Part of a small language model's weights.
Size: width 64, MLP 256 tanh GELU, 0.857M parameters.
Each number is 50 + 12 x the weight over its row's rms, rounded and kept within 0 to 99. Layers, rows and columns count from 0. The size before them is the row's rms in percent of the matrix's.

# layer 10 attention output (transposed), 64x64, rms 0.221, rows 14-36, columns 0-63
123:38 69 40 69 41 52 62 51 38 72 61 33 42 53 48 55 36 52 56 50 75 56 57 45 46 38 56 38 50 54 56 38 66 41 62 39 27 60 55 75 36 49 47 70 49 66 66 46 49 52 41 29 50 39 45 65 67 58 42 22 51 35 53 59
133:35 60 46 63 55 61 42 31 70 40 53 41 59 41 59 38 48 49 37 61 55 31 48 61 53 69 54 51 36 49 76 36 47 66 49 52 29 52 25 61 43 57 69 35 77 50 64 34 29 41 44 61 31 49 50 62 50 53 52 44 54 44 62 40
123:36 47 36 42 47 67 59 54 49 76 54 75 44 32 49 37 69 42 47 81 61 73 50 35 54 61 51 48 58 51 43 53 50 62 52 49 64 41 46 51 44 32 43 29 26 44 74 38 41 57 55 48 47 65 33 49 42 47 43 41 64 50 65 45
131:33 51 65 54 35 42 54 48 44 48 49 59 43 44 62 67 39 51 56 33 48 80 65 32 52 51 57 63 43 38 55 44 48 75 49 48 55 45 39 37 62 44 49 37 28 41 37 68 34 49 45 25 50 76 55 63 56 57 76 39 35 57 56 45
128:48 31 65 66 51 54 60 60 50 68 20 38 49 62 64 41 38 53 61 47 29 29 51 54 50 30 25 50 59 52 43 45 54 54 55 51 54 68 54 47 28 59 48 62 58 24 56 41 46 68 57 42 35 64 50 48 77 39 41 56 48 58 38 45
122:43 59 36 63 66 40 50 41 53 53 52 53 58 37 48 60 64 56 37 55 40 43 48 34 60 70 64 52 52 47 37 50 30 62 55 38 42 47 58 42 63 56 40 54 55 41 48 59 25 55 49 43 54 50 37 22 85 82 38 52 27 55 59 61
129:56 49 57 44 54 32 34 43 20 58 55 65 38 48 50 61 45 48 42 60 63 27 51 35 51 52 48 56 73 73 23 37 48 53 37 52 48 31 53 66 33 46 33 37 61 55 57 43 35 53 55 71 44 76 52 41 52 54 59 70 52 50 54 49
118:50 38 51 42 47 51 49 69 65 53 54 58 63 47 34 61 15 52 58 40 35 14 58 46 65 70 55 48 75 73 55 54 73 50 60 49 51 45 57 57 48 48 58 48 38 52 47 55 36 40 52 39 44 56 52 44 60 29 40 29 47 66 53 41
114:48 50 59 40 42 45 28 55 34 59 29 63 47 64 31 50 54 49 63 53 67 56 28 29 33 60 57 42 67 55 57 44 45 63 84 45 62 62 47 60 53 71 73 47 59 50 49 57 57 39 21 43 43 57 49 40 45 54 48 52 54 42 50 34
143:46 52 56 66 45 42 81 55 65 49 37 49 39 38 50 50 59 44 41 41 72 55 38 43 47 50 56 48 40 68 33 48 36 44 51 52 42 45 40 50 51 40 57 84 18 54 73 58 45 55 27 57 51 57 45 43 49 36 51 70 49 65 43 29
128:32 46 56 44 57 47 38 65 37 33 57 43 57 39 61 38 58 70 61 21 42 28 45 58 59 27 55 52 52 53 28 60 50 58 41 60 48 58 67 40 61 63 59 37 30 47 53 60 46 42 52 47 65 48 36 70 41 51 41 57 46 75 73 44
123:50 65 45 36 57 44 33 42 43 53 45 45 71 31 49 29 35 53 41 60 34 70 48 65 40 47 39 58 41 48 32 48 29 60 64 36 38 25 49 57 50 46 36 58 56 43 53 54 67 45 51 32 50 40 52 55 40 35 65 71 52 64 52 79
134:55 42 46 34 55 42 59 72 53 63 58 58 59 41 45 70 44 52 49 29 53 55 58 33 47 46 56 46 22 41 34 38 52 56 35 56 34 52 59 59 50 53 71 36 79 33 72 43 52 43 43 59 38 52 54 50 42 41 37 45 60 48 60 84
128:51 44 52 52 47 52 52 25 57 29 57 85 52 65 53 45 48 51 44 50 53 35 36 50 50 66 52 48 36 67 61 45 30 42 46 39 50 58 38 28 54 49 62 31 57 46 40 64 78 40 52 41 64 59 34 34 62 31 30 47 49 60 50 62
138:39 57 41 37 49 50 73 56 25 68 42 68 45 36 51 19 60 54 46 65 34 37 58 66 45 47 41 59 41 49 54 46 55 55 42 51 41 40 57 54 63 55 50 32 59 42 48 73 55 63 37 53 52 36 86 58 69 51 49 41 52 50 36 40
123:28 61 48 37 35 46 74 58 68 61 30 53 70 44 65 57 68 76 36 49 55 56 38 32 60 36 38 37 60 53 45 50 48 38 42 44 58 40 38 45 65 70 47 56 72 51 62 55 51 45 80 50 42 52 32 57 49 36 49 45 44 51 46 53
133:63 60 31 50 26 47 53 48 50 45 51 55 59 70 42 59 33 59 40 40 50 51 36 69 32 43 48 54 51 52 60 51 77 60 45 64 41 41 54 34 55 60 52 53 46 39 58 47 22 66 40 33 58 76 71 44 36 42 46 67 51 50 73 39
130:46 54 52 46 72 44 48 55 53 54 44 47 46 60 52 49 45 36 53 55 53 45 45 57 27 33 48 51 72 57 54 27 40 36 42 68 58 45 33 43 39 83 67 69 46 49 47 64 33 51 46 51 47 35 39 46 42 57 84 36 60 52 60 74
067:66 31 50 53 31 64 44 52 49 50 49 37 30 57 47 60 64 47 58 47 44 57 62 26 35 69 43 64 59 73 49 70 57 58 49 36 56 43 86 64 55 43 55 34 46 42 51 60 41 67 32 49 51 57 48 46 49 74 42 60 55 31 61 47
061:54 39 43 54 45 51 50 43 58 52 42 63 46 52 52 55 48 28 65 72 61 48 39 41 59 71 76 63 53 40 44 66 29 21 52 63 37 58 50 56 45 45 51 54 61 65 33 54 62 63 57 35 72 35 44 31 64 47 42 41 65 38 35 63
063:62 44 28 38 54 38 56 65 32 45 52 29 47 40 43 35 51 57 62 60 48 38 69 53 23 48 37 56 63 49 49 57 42 60 47 58 54 49 59 33 58 31 25 62 55 53 33 68 44 67 62 64 53 31 66 58 41 54 34 31 50 67 42 50
062:55 42 67 66 34 63 56 36 74 41 52 27 44 44 73 67 40 32 51 48 49 63 43 62 49 58 48 62 36 51 54 59 48 43 40 62 45 46 49 36 18 48 70 30 46 49 39 60 53 59 42 62 60 51 68 70 46 44 47 56 67 56 52 70
064:59 64 42 54 53 51 41 36 57 68 36 35 59 47 66 43 28 40 44 71 53 59 68 49 48 51 49 49 66 64 58 72 55 57 50 50 49 49 37 44 35 66 43 48 79 56 33 30 51 47 48 40 41 53 58 43 69 44 41 34 72 44 18 53
# layer 10 attention value, 64x64, rms 0.275, rows 15-36, columns 0-63
134:40 66 34 49 66 60 60 32 35 39 46 43 52 82 49 85 39 46 58 39 56 35 58 54 45 55 49 52 33 58 50 55 39 65 54 58 49 53 63 54 38 41 25 39 41 58 46 49 45 35 46 49 42 49 49 76 47 41 63 47 65 68 59 30
124:41 50 56 48 51 60 57 27 51 56 47 75 38 49 47 29 56 56 45 41 57 38 37 45 68 51 69 29 49 54 63 67 43 55 28 46 61 55 37 52 67 48 30 41 51 54 76 61 34 76 38 50 64 31 53 57 53 44 53 40 48 66 35 65
128:53 42 25 28 41 61 57 46 59 45 32 61 65 59 49 56 62 70 42 45 60 26 65 43 53 41 37 39 40 41 32 62 70 41 47 48 59 60 58 55 42 60 37 46 70 37 44 46 58 76 56 42 66 47 41 22 66 53 34 50 58 51 57 46
129:51 20 74 32 49 45 51 51 54 66 47 44 49 32 31 47 47 63 48 53 56 65 45 67 51 83 42 64 53 49 46 49 54 44 65 51 52 78 48 51 55 52 39 52 44 50 39 28 60 39 48 25 36 55 39 77 53 59 53 61 52 60 57 58
119:59 65 44 37 40 44 33 46 45 32 41 70 63 47 46 57 32 33 70 56 55 41 56 33 65 55 45 44 53 51 41 44 49 53 78 62 56 43 44 69 59 39 29 26 63 45 65 33 58 45 41 31 48 49 57 36 42 61 47 56 54 56 38 77
129:40 59 59 61 34 52 12 44 43 60 60 82 51 35 64 58 44 61 58 39 51 56 56 44 57 59 59 49 36 57 40 50 64 66 43 56 51 67 46 69 55 44 54 52 51 36 63 51 28 42 44 37 26 46 43 48 54 42 67 63 29 57 52 37
120:60 55 49 47 36 27 55 42 35 45 67 50 47 66 53 57 30 48 42 71 59 75 45 47 61 65 61 43 48 38 34 51 48 43 51 32 56 59 45 61 60 54 52 66 41 57 22 60 57 71 27 44 32 46 46 39 72 51 65 66 66 46 46 49
123:55 55 59 65 45 43 36 31 56 39 23 40 63 48 41 44 48 82 47 71 57 54 53 55 62 44 50 42 36 58 61 54 48 37 58 51 53 57 61 52 47 38 63 60 51 50 45 51 39 57 28 47 55 47 55 43 44 51 76 14 31 55 76 43
142:33 35 33 79 65 44 50 45 42 33 47 57 56 46 49 30 61 70 50 58 47 56 59 54 51 71 68 47 62 58 37 46 59 31 61 66 51 23 64 69 47 52 43 42 37 61 53 50 70 58 59 60 59 57 42 56 58 34 51 47 45 44 22 46
123:38 58 34 79 50 43 75 54 46 63 53 53 52 59 60 58 52 51 43 64 57 41 49 38 48 64 41 66 54 26 46 50 53 54 40 48 69 52 38 27 59 64 33 39 62 47 30 39 54 63 49 38 32 78 53 55 65 57 38 43 27 44 44 50
121:56 78 79 84 57 68 56 52 54 25 49 46 50 39 56 41 60 48 46 29 40 48 48 61 34 58 24 52 45 41 41 57 47 53 37 53 27 51 46 58 46 48 43 44 70 53 39 48 70 63 55 45 53 50 67 46 38 54 44 55 58 67 52 60
132:32 57 33 67 38 69 59 45 37 51 40 48 48 53 52 55 46 28 54 61 59 68 59 69 48 64 49 44 35 50 47 54 40 64 50 41 41 47 55 47 45 42 55 48 61 30 31 49 43 67 66 66 53 36 59 51 36 47 51 82 19 43 52 72
128:57 57 57 52 66 61 61 56 57 57 71 37 67 39 31 56 27 32 76 65 58 63 47 36 68 42 41 40 49 46 36 31 60 42 32 79 54 43 56 69 35 40 50 56 31 46 51 60 47 61 46 52 56 44 53 48 47 56 40 31 41 63 58 52
137:66 46 36 63 48 72 59 36 59 68 61 55 49 60 42 20 48 62 47 52 65 37 60 60 54 46 42 72 41 46 47 31 42 55 57 52 45 65 54 52 75 27 43 41 62 50 54 44 60 50 30 46 57 46 54 56 30 50 42 76 65 30 52 39
121:75 48 48 67 47 48 70 58 48 57 45 54 47 53 44 45 41 52 52 35 60 41 37 52 67 56 53 42 55 66 41 50 29 26 39 43 50 55 51 53 42 33 33 54 52 41 51 30 52 44 95 52 47 41 53 54 55 51 61 51 56 59 53 87
133:30 51 26 42 44 59 44 58 30 42 55 26 36 53 76 35 45 69 70 37 58 43 46 63 69 60 47 43 45 47 48 50 51 54 44 48 61 56 34 78 46 64 53 50 60 48 46 55 76 62 46 36 42 72 57 50 52 48 54 40 51 40 70 54
127:41 62 45 53 58 37 66 55 45 38 63 47 55 29 48 59 67 50 49 54 26 52 66 50 59 35 41 75 47 48 70 67 52 19 67 56 41 55 47 58 38 56 40 51 56 29 42 51 47 48 61 31 49 37 59 70 66 49 75 56 53 37 45 35
071:65 55 51 52 76 33 73 59 47 35 75 42 58 48 36 67 45 40 33 49 50 61 56 38 61 45 49 27 44 42 51 53 45 39 43 50 38 34 51 69 34 35 46 65 49 69 51 54 70 35 53 38 40 42 61 65 67 52 60 50 63 64 34 49
069:43 46 36 59 54 50 75 53 36 45 40 49 37 65 50 41 53 57 44 43 34 20 61 65 46 48 41 35 47 59 61 42 47 55 45 24 73 63 51 46 46 73 47 56 44 67 25 41 59 50 49 35 51 84 56 66 55 56 48 63 44 54 61 45
055:37 21 58 76 51 57 50 43 43 59 39 36 57 41 54 77 59 31 55 36 39 51 57 64 76 55 52 47 31 63 46 47 58 60 54 75 54 36 44 63 59 47 51 49 55 28 45 44 43 58 68 48 60 56 32 50 61 53 62 34 57 64 42 36
061:62 53 55 45 45 46 32 39 46 35 38 80 48 39 19 41 46 34 63 51 49 43 57 48 60 32 51 24 42 66 60 49 54 41 43 34 52 52 39 62 67 39 52 46 44 52 60 56 35 42 45 29 49 46 57 39 54 58 51 27 37 47 48 81
058:39 27 36 52 44 69 57 60 31 38 63 48 26 43 58 38 60 63 38 61 50 42 66 53 51 63 68 49 52 43 54 52 38 35 38 61 58 42 53 53 55 66 46 55 52 67 44 56 66 43 34 55 61 23 65 23 49 48 64 57 29 33 52 46
# layer 10 attention query, 64x64, rms 0.176, rows 32-63, columns 0-63
081:47 61 41 30 40 46 43 49 40 53 46 41 66 39 47 57 48 40 60 39 66 57 62 62 50 72 67 48 35 44 56 73 54 54 51 37 47 42 31 45 48 30 25 66 63 61 49 35 62 44 66 53 70 51 29 52 34 55 50 30 34 31 33 52
078:64 54 58 49 40 54 62 37 54 47 59 58 66 54 59 70 49 68 52 37 52 51 40 28 38 74 30 49 74 51 55 71 41 35 68 41 35 38 36 45 35 47 54 51 47 49 52 58 67 51 60 71 41 58 42 31 38 54 68 52 62 30 66 57
089:43 66 48 49 39 46 43 45 52 42 64 50 57 57 37 51 45 46 36 43 61 57 56 33 66 83 25 55 56 52 56 51 50 56 54 63 73 45 60 33 53 28 47 67 24 26 55 46 71 55 36 57 52 68 55 63 55 29 44 59 44 58 59 44
086:61 40 35 51 63 35 29 73 51 47 44 37 62 48 65 42 54 43 36 47 52 43 25 26 47 32 42 64 61 38 52 50 47 62 43 56 49 41 34 62 63 55 43 50 41 65 60 47 44 49 51 69 33 38 56 34 36 67 63 56 55 43 34 21
086:43 38 46 60 65 38 42 29 62 62 49 59 55 41 59 52 26 67 58 46 61 30 70 41 29 33 62 48 56 57 45 53 53 49 33 53 69 52 50 72 45 51 42 38 36 65 56 53 53 46 58 61 31 41 41 47 47 66 51 84 43 72 49 51
082:59 64 45 40 38 60 37 54 24 71 60 51 58 70 69 56 42 57 47 51 66 44 38 48 63 42 62 69 89 78 47 35 64 41 46 48 55 54 62 57 49 47 66 56 58 36 41 48 44 45 50 53 57 54 64 34 37 43 67 49 61 54 47 49
097:15 56 47 53 38 64 33 62 52 44 63 52 60 61 56 26 55 40 55 43 57 59 56 54 48 21 38 71 74 57 77 44 52 42 54 43 74 50 68 64 50 38 42 49 48 42 47 50 39 54 60 50 47 59 70 31 51 58 57 55 37 52 56 47
078:50 75 45 46 67 68 58 47 62 60 80 61 57 59 57 43 40 38 35 57 40 67 70 63 61 56 44 53 40 51 51 65 63 52 53 40 50 48 34 39 54 46 51 36 48 36 83 43 44 63 39 37 58 52 27 64 37 36 55 60 66 55 45 59
086:72 59 39 43 38 56 54 68 44 57 59 33 50 29 25 57 47 45 59 42 52 69 37 54 41 31 40 33 37 21 29 60 61 43 52 41 33 44 38 64 45 41 59 40 53 52 57 37 46 50 35 49 39 43 64 61 28 33 51 46 59 37 52 58
091:51 28 41 47 52 64 39 27 70 45 42 46 37 54 50 56 36 43 52 43 52 40 61 66 40 77 79 47 38 35 43 52 42 53 31 55 31 47 60 63 50 61 51 54 41 78 33 60 47 45 39 47 40 36 53 38 40 70 38 59 63 56 40 45
106:48 75 52 60 52 28 51 56 49 70 40 61 70 41 55 37 42 57 45 33 38 52 60 42 67 36 32 40 46 55 45 48 56 59 69 37 44 33 63 61 28 30 42 64 68 46 49 65 32 44 51 47 46 67 33 41 65 58 42 49 43 71 45 59
078:57 27 45 34 48 64 43 31 38 66 48 63 61 50 49 44 64 47 41 43 74 53 64 45 62 54 40 41 63 61 34 53 50 75 71 59 44 55 48 47 60 53 47 41 54 74 58 70 62 36 51 44 56 52 59 68 53 37 28 35 41 40 42 72
093:50 70 54 49 68 25 44 51 31 72 63 50 72 70 66 32 40 49 52 52 41 72 49 72 68 40 47 46 40 60 60 43 35 43 44 51 65 40 46 45 56 61 37 50 63 41 54 31 56 40 54 55 52 48 59 23 31 52 61 48 40 56 54 60
085:73 49 77 48 59 72 48 17 57 60 48 63 34 36 55 61 67 60 53 44 41 46 54 56 50 62 31 53 57 42 29 55 57 64 41 47 56 34 68 41 59 66 32 36 51 60 47 47 48 39 35 35 46 58 30 39 41 46 52 49 47 47 39 65
073:53 53 37 47 28 47 61 60 59 39 60 40 43 52 49 27 46 23 40 58 48 42 69 43 50 41 53 39 63 69 62 67 63 50 65 34 78 49 58 43 45 53 46 68 49 44 41 60 36 39 41 61 70 27 52 60 58 38 38 46 64 56 39 31
081:46 37 34 49 57 59 58 40 37 35 48 53 46 51 35 65 41 55 40 43 43 41 76 62 56 68 53 58 45 66 38 66 53 74 35 43 31 36 41 55 40 57 45 43 50 55 66 55 28 54 54 42 62 39 17 43 72 51 62 48 54 28 52 59
080:57 59 47 53 39 52 43 54 44 33 33 44 41 55 37 34 35 58 53 75 44 39 51 57 44 57 40 39 55 42 75 48 40 49 48 23 53 83 39 58 22 49 53 42 61 66 56 32 50 47 53 43 22 37 52 59 52 58 37 50 61 58 45 67
097:43 67 65 75 42 40 67 51 62 70 39 55 66 38 51 31 46 63 37 38 35 50 63 39 52 36 52 29 62 35 55 55 32 58 55 30 50 60 36 58 32 54 41 66 40 23 60 49 45 41 53 66 45 28 53 50 50 62 50 48 54 62 59 44
084:75 45 48 49 49 55 52 37 62 62 56 60 62 61 42 54 44 64 62 29 59 62 53 27 46 71 46 71 50 81 51 68 64 59 54 43 49 73 47 56 36 46 51 43 32 38 58 63 64 54 33 62 60 77 43 37 57 43 54 55 40 48 53 59
089:73 54 46 32 54 57 39 47 39 36 65 35 60 46 45 43 54 51 59 63 54 55 30 71 35 47 60 52 39 84 45 47 53 59 30 64 24 47 44 41 58 55 49 69 63 46 47 68 57 55 67 72 63 42 62 37 46 42 40 54 38 61 49 39
093:67 47 61 40 46 37 45 21 59 62 52 36 62 52 34 63 35 53 52 32 45 40 56 51 38 64 51 46 70 54 41 65 49 42 42 52 50 39 41 70 66 35 57 58 67 31 51 50 50 41 38 76 33 33 45 26 50 52 58 38 57 45 37 66
081:50 45 34 43 60 57 55 72 26 53 73 43 47 36 41 64 57 62 48 66 53 48 38 29 55 49 57 44 61 56 62 47 28 51 51 22 71 62 50 56 53 40 26 39 51 49 65 55 56 67 39 41 54 47 53 56 27 47 50 39 42 59 26 63
090:27 39 28 37 60 62 48 47 50 42 70 37 58 47 64 44 44 62 44 62 33 48 38 56 56 30 41 46 53 54 64 19 40 44 42 57 51 52 50 39 61 37 57 47 34 27 41 53 38 66 66 50 56 52 69 56 45 66 61 73 60 47 53 29
089:53 52 58 39 47 47 63 44 57 72 76 44 59 71 42 55 51 53 37 34 55 76 26 32 52 50 49 61 51 45 35 68 59 62 47 38 42 52 74 35 52 63 62 53 42 60 37 54 52 54 36 46 48 52 59 49 71 35 64 36 47 43 69 72
083:56 45 44 28 36 46 57 62 49 39 32 45 37 42 23 67 48 48 50 66 47 60 69 40 46 58 54 54 67 37 48 51 29 57 50 53 49 34 31 45 56 71 69 50 38 60 55 66 46 71 58 42 50 30 55 35 63 28 58 38 62 50 46 67
080:51 30 53 51 31 47 41 54 60 61 62 61 64 54 58 53 46 24 62 42 50 52 24 51 48 63 65 34 42 32 43 46 37 57 80 70 59 64 55 69 55 58 42 38 53 53 51 62 36 68 62 32 45 36 50 57 61 46 46 43 41 28 33 56
091:62 55 53 63 37 66 50 64 47 62 63 46 57 64 56 44 56 45 40 44 40 51 40 45 61 33 36 56 49 56 42 35 22 32 36 27 43 41 57 51 56 41 52 46 47 52 34 36 45 55 70 30 47 43 42 35 54 26 59 48 28 65 60 19
094:62 41 33 51 37 44 38 36 55 50 47 26 44 47 49 57 56 36 60 70 50 45 53 74 62 69 47 49 54 55 54 56 43 65 41 59 35 62 40 23 48 42 58 67 43 80 38 73 33 46 46 51 70 73 52 40 52 57 40 68 46 47 50 55
102:52 46 59 50 33 68 72 40 50 53 48 45 57 41 39 61 39 68 64 29 42 38 59 46 28 45 49 48 25 41 44 61 48 70 60 49 22 47 62 33 50 71 60 39 34 41 40 54 51 44 49 42 36 68 31 36 61 46 58 49 67 50 40 37
070:41 36 38 52 29 68 38 39 59 19 47 37 42 43 45 62 57 44 60 35 56 36 60 70 49 49 53 61 40 71 21 52 46 75 40 55 59 49 56 44 50 59 63 59 36 51 44 57 25 56 51 55 27 57 50 31 44 33 53 41 46 49 47 44
084:63 53 53 42 59 49 47 44 51 47 22 59 51 39 46 63 35 65 75 26 49 37 53 58 47 68 57 45 46 40 60 63 29 64 44 62 25 44 56 45 59 64 68 54 28 56 35 62 62 46 45 51 32 53 51 36 58 54 80 41 47 57 46 56
090:60 62 70 68 39 55 47 44 55 50 45 32 52 47 59 63 41 63 42 37 73 60 59 52 51 42 43 74 60 44 53 48 54 81 78 65 54 53 53 48 61 53 44 56 57 49 48 56 53 34 42 44 55 59 67 67 59 67 41 36 33 76 56 69
# layer 10 attention key, 64x64, rms 0.186, rows 32-63, columns 0-63
075:55 41 44 37 39 62 44 43 28 42 37 42 41 33 58 55 43 42 52 51 56 61 74 63 44 54 40 51 52 27 53 33 45 55 36 45 42 63 18 35 51 31 40 55 41 58 49 36 40 47 62 51 55 53 48 59 61 48 37 57 47 33 09 47
072:53 53 52 67 42 74 67 35 55 46 61 84 45 59 52 74 69 56 49 30 38 48 51 55 59 49 50 23 62 52 67 41 51 43 56 56 38 48 36 65 50 57 43 61 40 55 67 47 40 47 67 61 62 74 55 48 39 38 50 45 75 53 44 47
083:42 41 66 56 30 60 55 47 34 64 56 48 31 44 79 52 65 34 66 53 49 66 72 57 53 61 35 55 41 65 52 58 43 62 62 35 61 36 44 42 67 51 31 54 53 20 55 39 57 42 49 58 67 72 42 42 40 47 46 57 46 51 57 61
075:35 63 39 77 63 40 24 52 50 53 37 54 57 56 54 72 74 47 44 28 48 48 33 59 39 28 70 55 67 45 49 57 45 69 43 65 39 55 48 48 53 45 38 71 41 52 45 41 40 50 61 68 51 48 60 45 52 76 52 43 40 44 62 50
075:54 35 53 57 48 26 39 44 78 39 55 47 37 47 40 35 38 50 65 56 52 41 21 58 36 58 52 49 60 73 48 40 37 50 52 68 70 51 67 56 47 57 56 65 59 52 32 37 67 65 43 76 56 40 29 42 44 56 60 48 47 63 48 41
084:51 76 59 50 22 42 45 24 56 51 40 70 48 70 61 49 67 35 47 54 43 53 59 53 59 33 44 58 59 36 33 28 58 40 54 50 47 52 44 63 46 36 56 65 70 36 48 42 32 62 47 34 55 43 54 57 39 44 31 43 38 35 62 37
086:29 35 64 52 27 33 22 33 55 47 48 47 49 41 44 54 69 36 50 51 57 50 52 32 58 33 64 69 54 54 46 42 52 54 34 54 75 54 60 55 53 49 18 57 64 52 46 62 46 55 59 39 64 49 78 59 41 57 48 57 40 44 65 46
069:69 52 46 41 62 48 51 54 51 43 60 29 33 58 67 56 44 40 43 52 32 69 57 60 65 61 51 41 40 43 46 67 57 49 20 55 52 50 80 48 42 43 41 47 57 51 48 29 61 54 38 31 81 72 44 58 48 46 54 62 65 54 50 65
084:72 51 33 49 50 53 49 64 56 36 49 52 54 51 57 76 44 50 43 24 39 67 53 65 53 42 23 50 44 49 53 60 66 68 28 54 50 64 52 66 45 51 51 45 60 42 57 61 64 44 53 56 50 45 86 72 47 36 71 53 61 39 51 54
086:31 45 33 43 65 58 39 53 88 35 47 51 65 46 60 50 50 59 53 42 54 42 46 32 60 79 58 54 46 49 61 42 44 37 65 53 38 52 54 59 67 48 82 52 46 59 66 46 65 57 58 62 33 42 44 52 45 59 35 52 66 67 60 51
100:49 41 53 32 49 41 49 41 31 39 48 56 44 43 71 35 48 58 55 54 47 45 52 62 57 43 53 44 68 56 52 42 79 39 48 59 61 57 54 61 27 49 25 62 54 59 64 78 52 29 56 55 57 37 48 23 52 61 61 52 51 51 47 84
072:84 36 53 47 29 54 59 63 54 43 47 23 54 57 46 42 50 32 35 40 57 72 53 55 65 38 41 64 62 54 27 62 43 71 58 64 45 55 39 58 51 73 53 50 48 71 39 48 48 47 60 44 57 43 28 46 36 48 55 53 40 58 37 61
090:70 47 64 44 54 22 28 23 38 60 53 52 49 59 46 36 48 61 45 61 50 70 73 60 63 46 67 32 51 43 49 60 45 65 50 65 58 48 49 52 37 39 33 76 51 50 66 48 68 46 44 64 55 41 64 48 64 54 29 61 57 53 47 62
076:63 36 64 53 49 65 38 38 71 42 61 54 43 64 39 58 66 72 51 58 63 52 24 53 50 52 50 50 47 45 45 65 69 59 55 47 49 38 59 53 51 59 34 47 30 57 58 29 78 40 60 35 33 51 38 45 71 23 43 36 48 41 47 50
066:44 63 57 62 41 69 40 45 40 51 37 13 48 30 50 39 65 40 44 62 39 46 68 52 33 51 37 34 44 63 34 66 55 40 64 52 54 59 56 44 45 53 47 69 83 47 41 64 51 46 45 50 72 50 54 74 58 56 51 58 50 46 59 56
080:56 43 32 43 52 57 71 56 48 36 58 58 37 37 42 58 60 58 50 68 49 52 45 47 57 88 47 45 58 53 28 29 34 55 46 55 38 45 48 35 41 48 61 30 42 31 73 41 37 69 62 46 66 53 42 41 70 41 64 49 51 49 47 66
073:48 53 50 57 49 55 54 52 46 46 51 30 53 58 46 43 42 47 69 50 54 53 37 41 65 46 44 39 46 64 59 51 30 29 42 38 41 70 53 58 40 18 48 35 74 59 46 49 51 58 80 55 29 21 61 57 49 59 57 39 73 47 67 57
089:59 58 64 54 76 32 54 38 29 60 48 46 48 39 55 36 57 44 41 36 41 40 57 30 45 49 41 46 65 62 37 54 57 31 63 41 54 51 52 57 26 52 41 56 66 48 56 45 52 27 66 63 50 58 49 44 41 92 67 44 50 62 40 50
074:55 48 57 56 42 53 54 31 48 69 57 44 48 44 55 58 49 52 52 45 43 63 66 41 45 82 31 33 52 53 50 56 58 63 40 49 66 59 55 61 47 47 56 22 47 39 59 77 29 55 52 69 64 57 15 34 45 60 42 61 35 52 50 60
082:55 53 46 69 28 44 51 40 43 49 47 73 65 48 44 35 59 51 36 60 38 53 53 72 13 55 29 57 58 54 44 47 31 68 40 51 49 38 53 41 68 46 55 41 50 71 50 39 35 54 50 45 50 41 68 51 67 45 21 53 38 51 42 47
082:60 46 52 39 45 62 48 29 71 60 39 60 43 54 49 62 52 61 54 45 35 33 67 52 29 47 53 53 51 68 35 41 41 64 51 54 34 48 50 68 38 49 49 55 45 22 56 57 50 39 73 78 44 42 44 56 81 47 46 53 64 62 30 59
080:65 58 71 55 40 37 51 45 43 29 62 35 55 32 58 85 51 49 32 42 61 62 39 61 40 48 45 75 52 57 61 44 25 64 48 31 55 64 53 44 58 44 45 52 72 55 46 54 60 58 61 45 70 52 41 69 55 63 54 54 43 38 56 49
083:13 59 53 70 53 29 39 50 65 55 69 68 53 65 68 48 68 30 47 52 43 49 49 60 48 36 70 53 36 35 46 41 48 60 46 37 67 58 53 34 61 59 45 44 68 61 44 25 43 59 43 46 61 57 62 45 41 63 57 50 51 47 56 40
078:58 52 50 58 28 47 72 60 51 69 61 51 47 59 63 51 61 74 41 40 58 59 48 27 45 40 54 34 52 19 45 64 47 78 48 48 49 58 61 62 32 55 69 62 40 28 53 53 46 47 56 46 37 69 53 54 46 50 49 27 44 54 68 54
076:70 63 44 45 47 79 56 55 30 45 54 49 51 39 45 81 51 59 43 75 55 46 50 38 22 40 59 46 41 45 27 63 24 41 65 44 49 58 48 62 57 45 52 37 55 55 61 53 40 61 47 63 31 64 43 55 40 32 54 57 36 53 53 44
075:54 66 30 52 51 55 32 45 54 49 44 64 56 24 51 60 23 46 52 38 56 46 20 46 72 39 62 49 48 47 67 51 45 62 62 32 46 37 52 43 55 67 62 40 27 42 33 61 44 51 70 52 40 65 56 72 50 53 61 57 60 61 48 45
092:54 75 77 59 39 47 47 35 49 55 55 53 46 38 59 42 46 52 36 49 54 54 50 49 55 48 46 63 79 60 32 49 62 58 34 30 56 36 33 41 42 31 23 51 63 60 47 46 52 40 37 47 62 49 68 48 56 29 37 24 49 56 66 47
079:36 46 46 57 51 48 50 66 66 50 46 57 73 48 74 41 78 39 59 61 35 48 67 43 52 47 26 53 35 31 55 40 33 63 75 50 54 58 43 53 66 42 63 42 48 60 55 58 44 62 57 47 44 45 53 42 65 41 34 31 56 34 55 75
099:46 58 47 50 56 85 79 47 50 54 68 60 53 39 52 60 41 74 50 43 70 42 54 37 47 62 43 31 50 54 58 43 57 55 38 67 43 48 56 41 57 62 63 34 45 49 52 66 55 60 48 49 44 52 55 21 64 46 78 48 46 72 37 48
067:47 60 35 39 37 70 36 53 74 29 52 51 49 26 37 48 62 75 50 65 51 40 62 48 56 60 23 60 41 70 30 46 47 48 41 53 69 45 65 43 56 53 56 29 42 44 38 57 47 54 63 54 34 63 42 38 59 51 60 46 51 41 63 34
076:68 48 38 24 62 66 53 50 49 57 53 84 47 53 64 44 54 62 60 56 62 30 62 45 34 65 43 42 43 49 59 51 30 52 59 44 34 41 45 34 53 50 57 58 29 52 58 66 67 66 64 56 48 28 48 43 51 52 58 36 34 71 36 51
085:58 30 51 40 51 50 56 13 51 44 46 25 56 56 80 38 35 54 51 27 45 35 54 37 37 47 59 53 58 33 37 52 40 42 54 49 43 47 50 61 44 60 52 50 43 53 18 51 47 35 50 40 34 39 53 21 46 49 47 50 44 34 43 52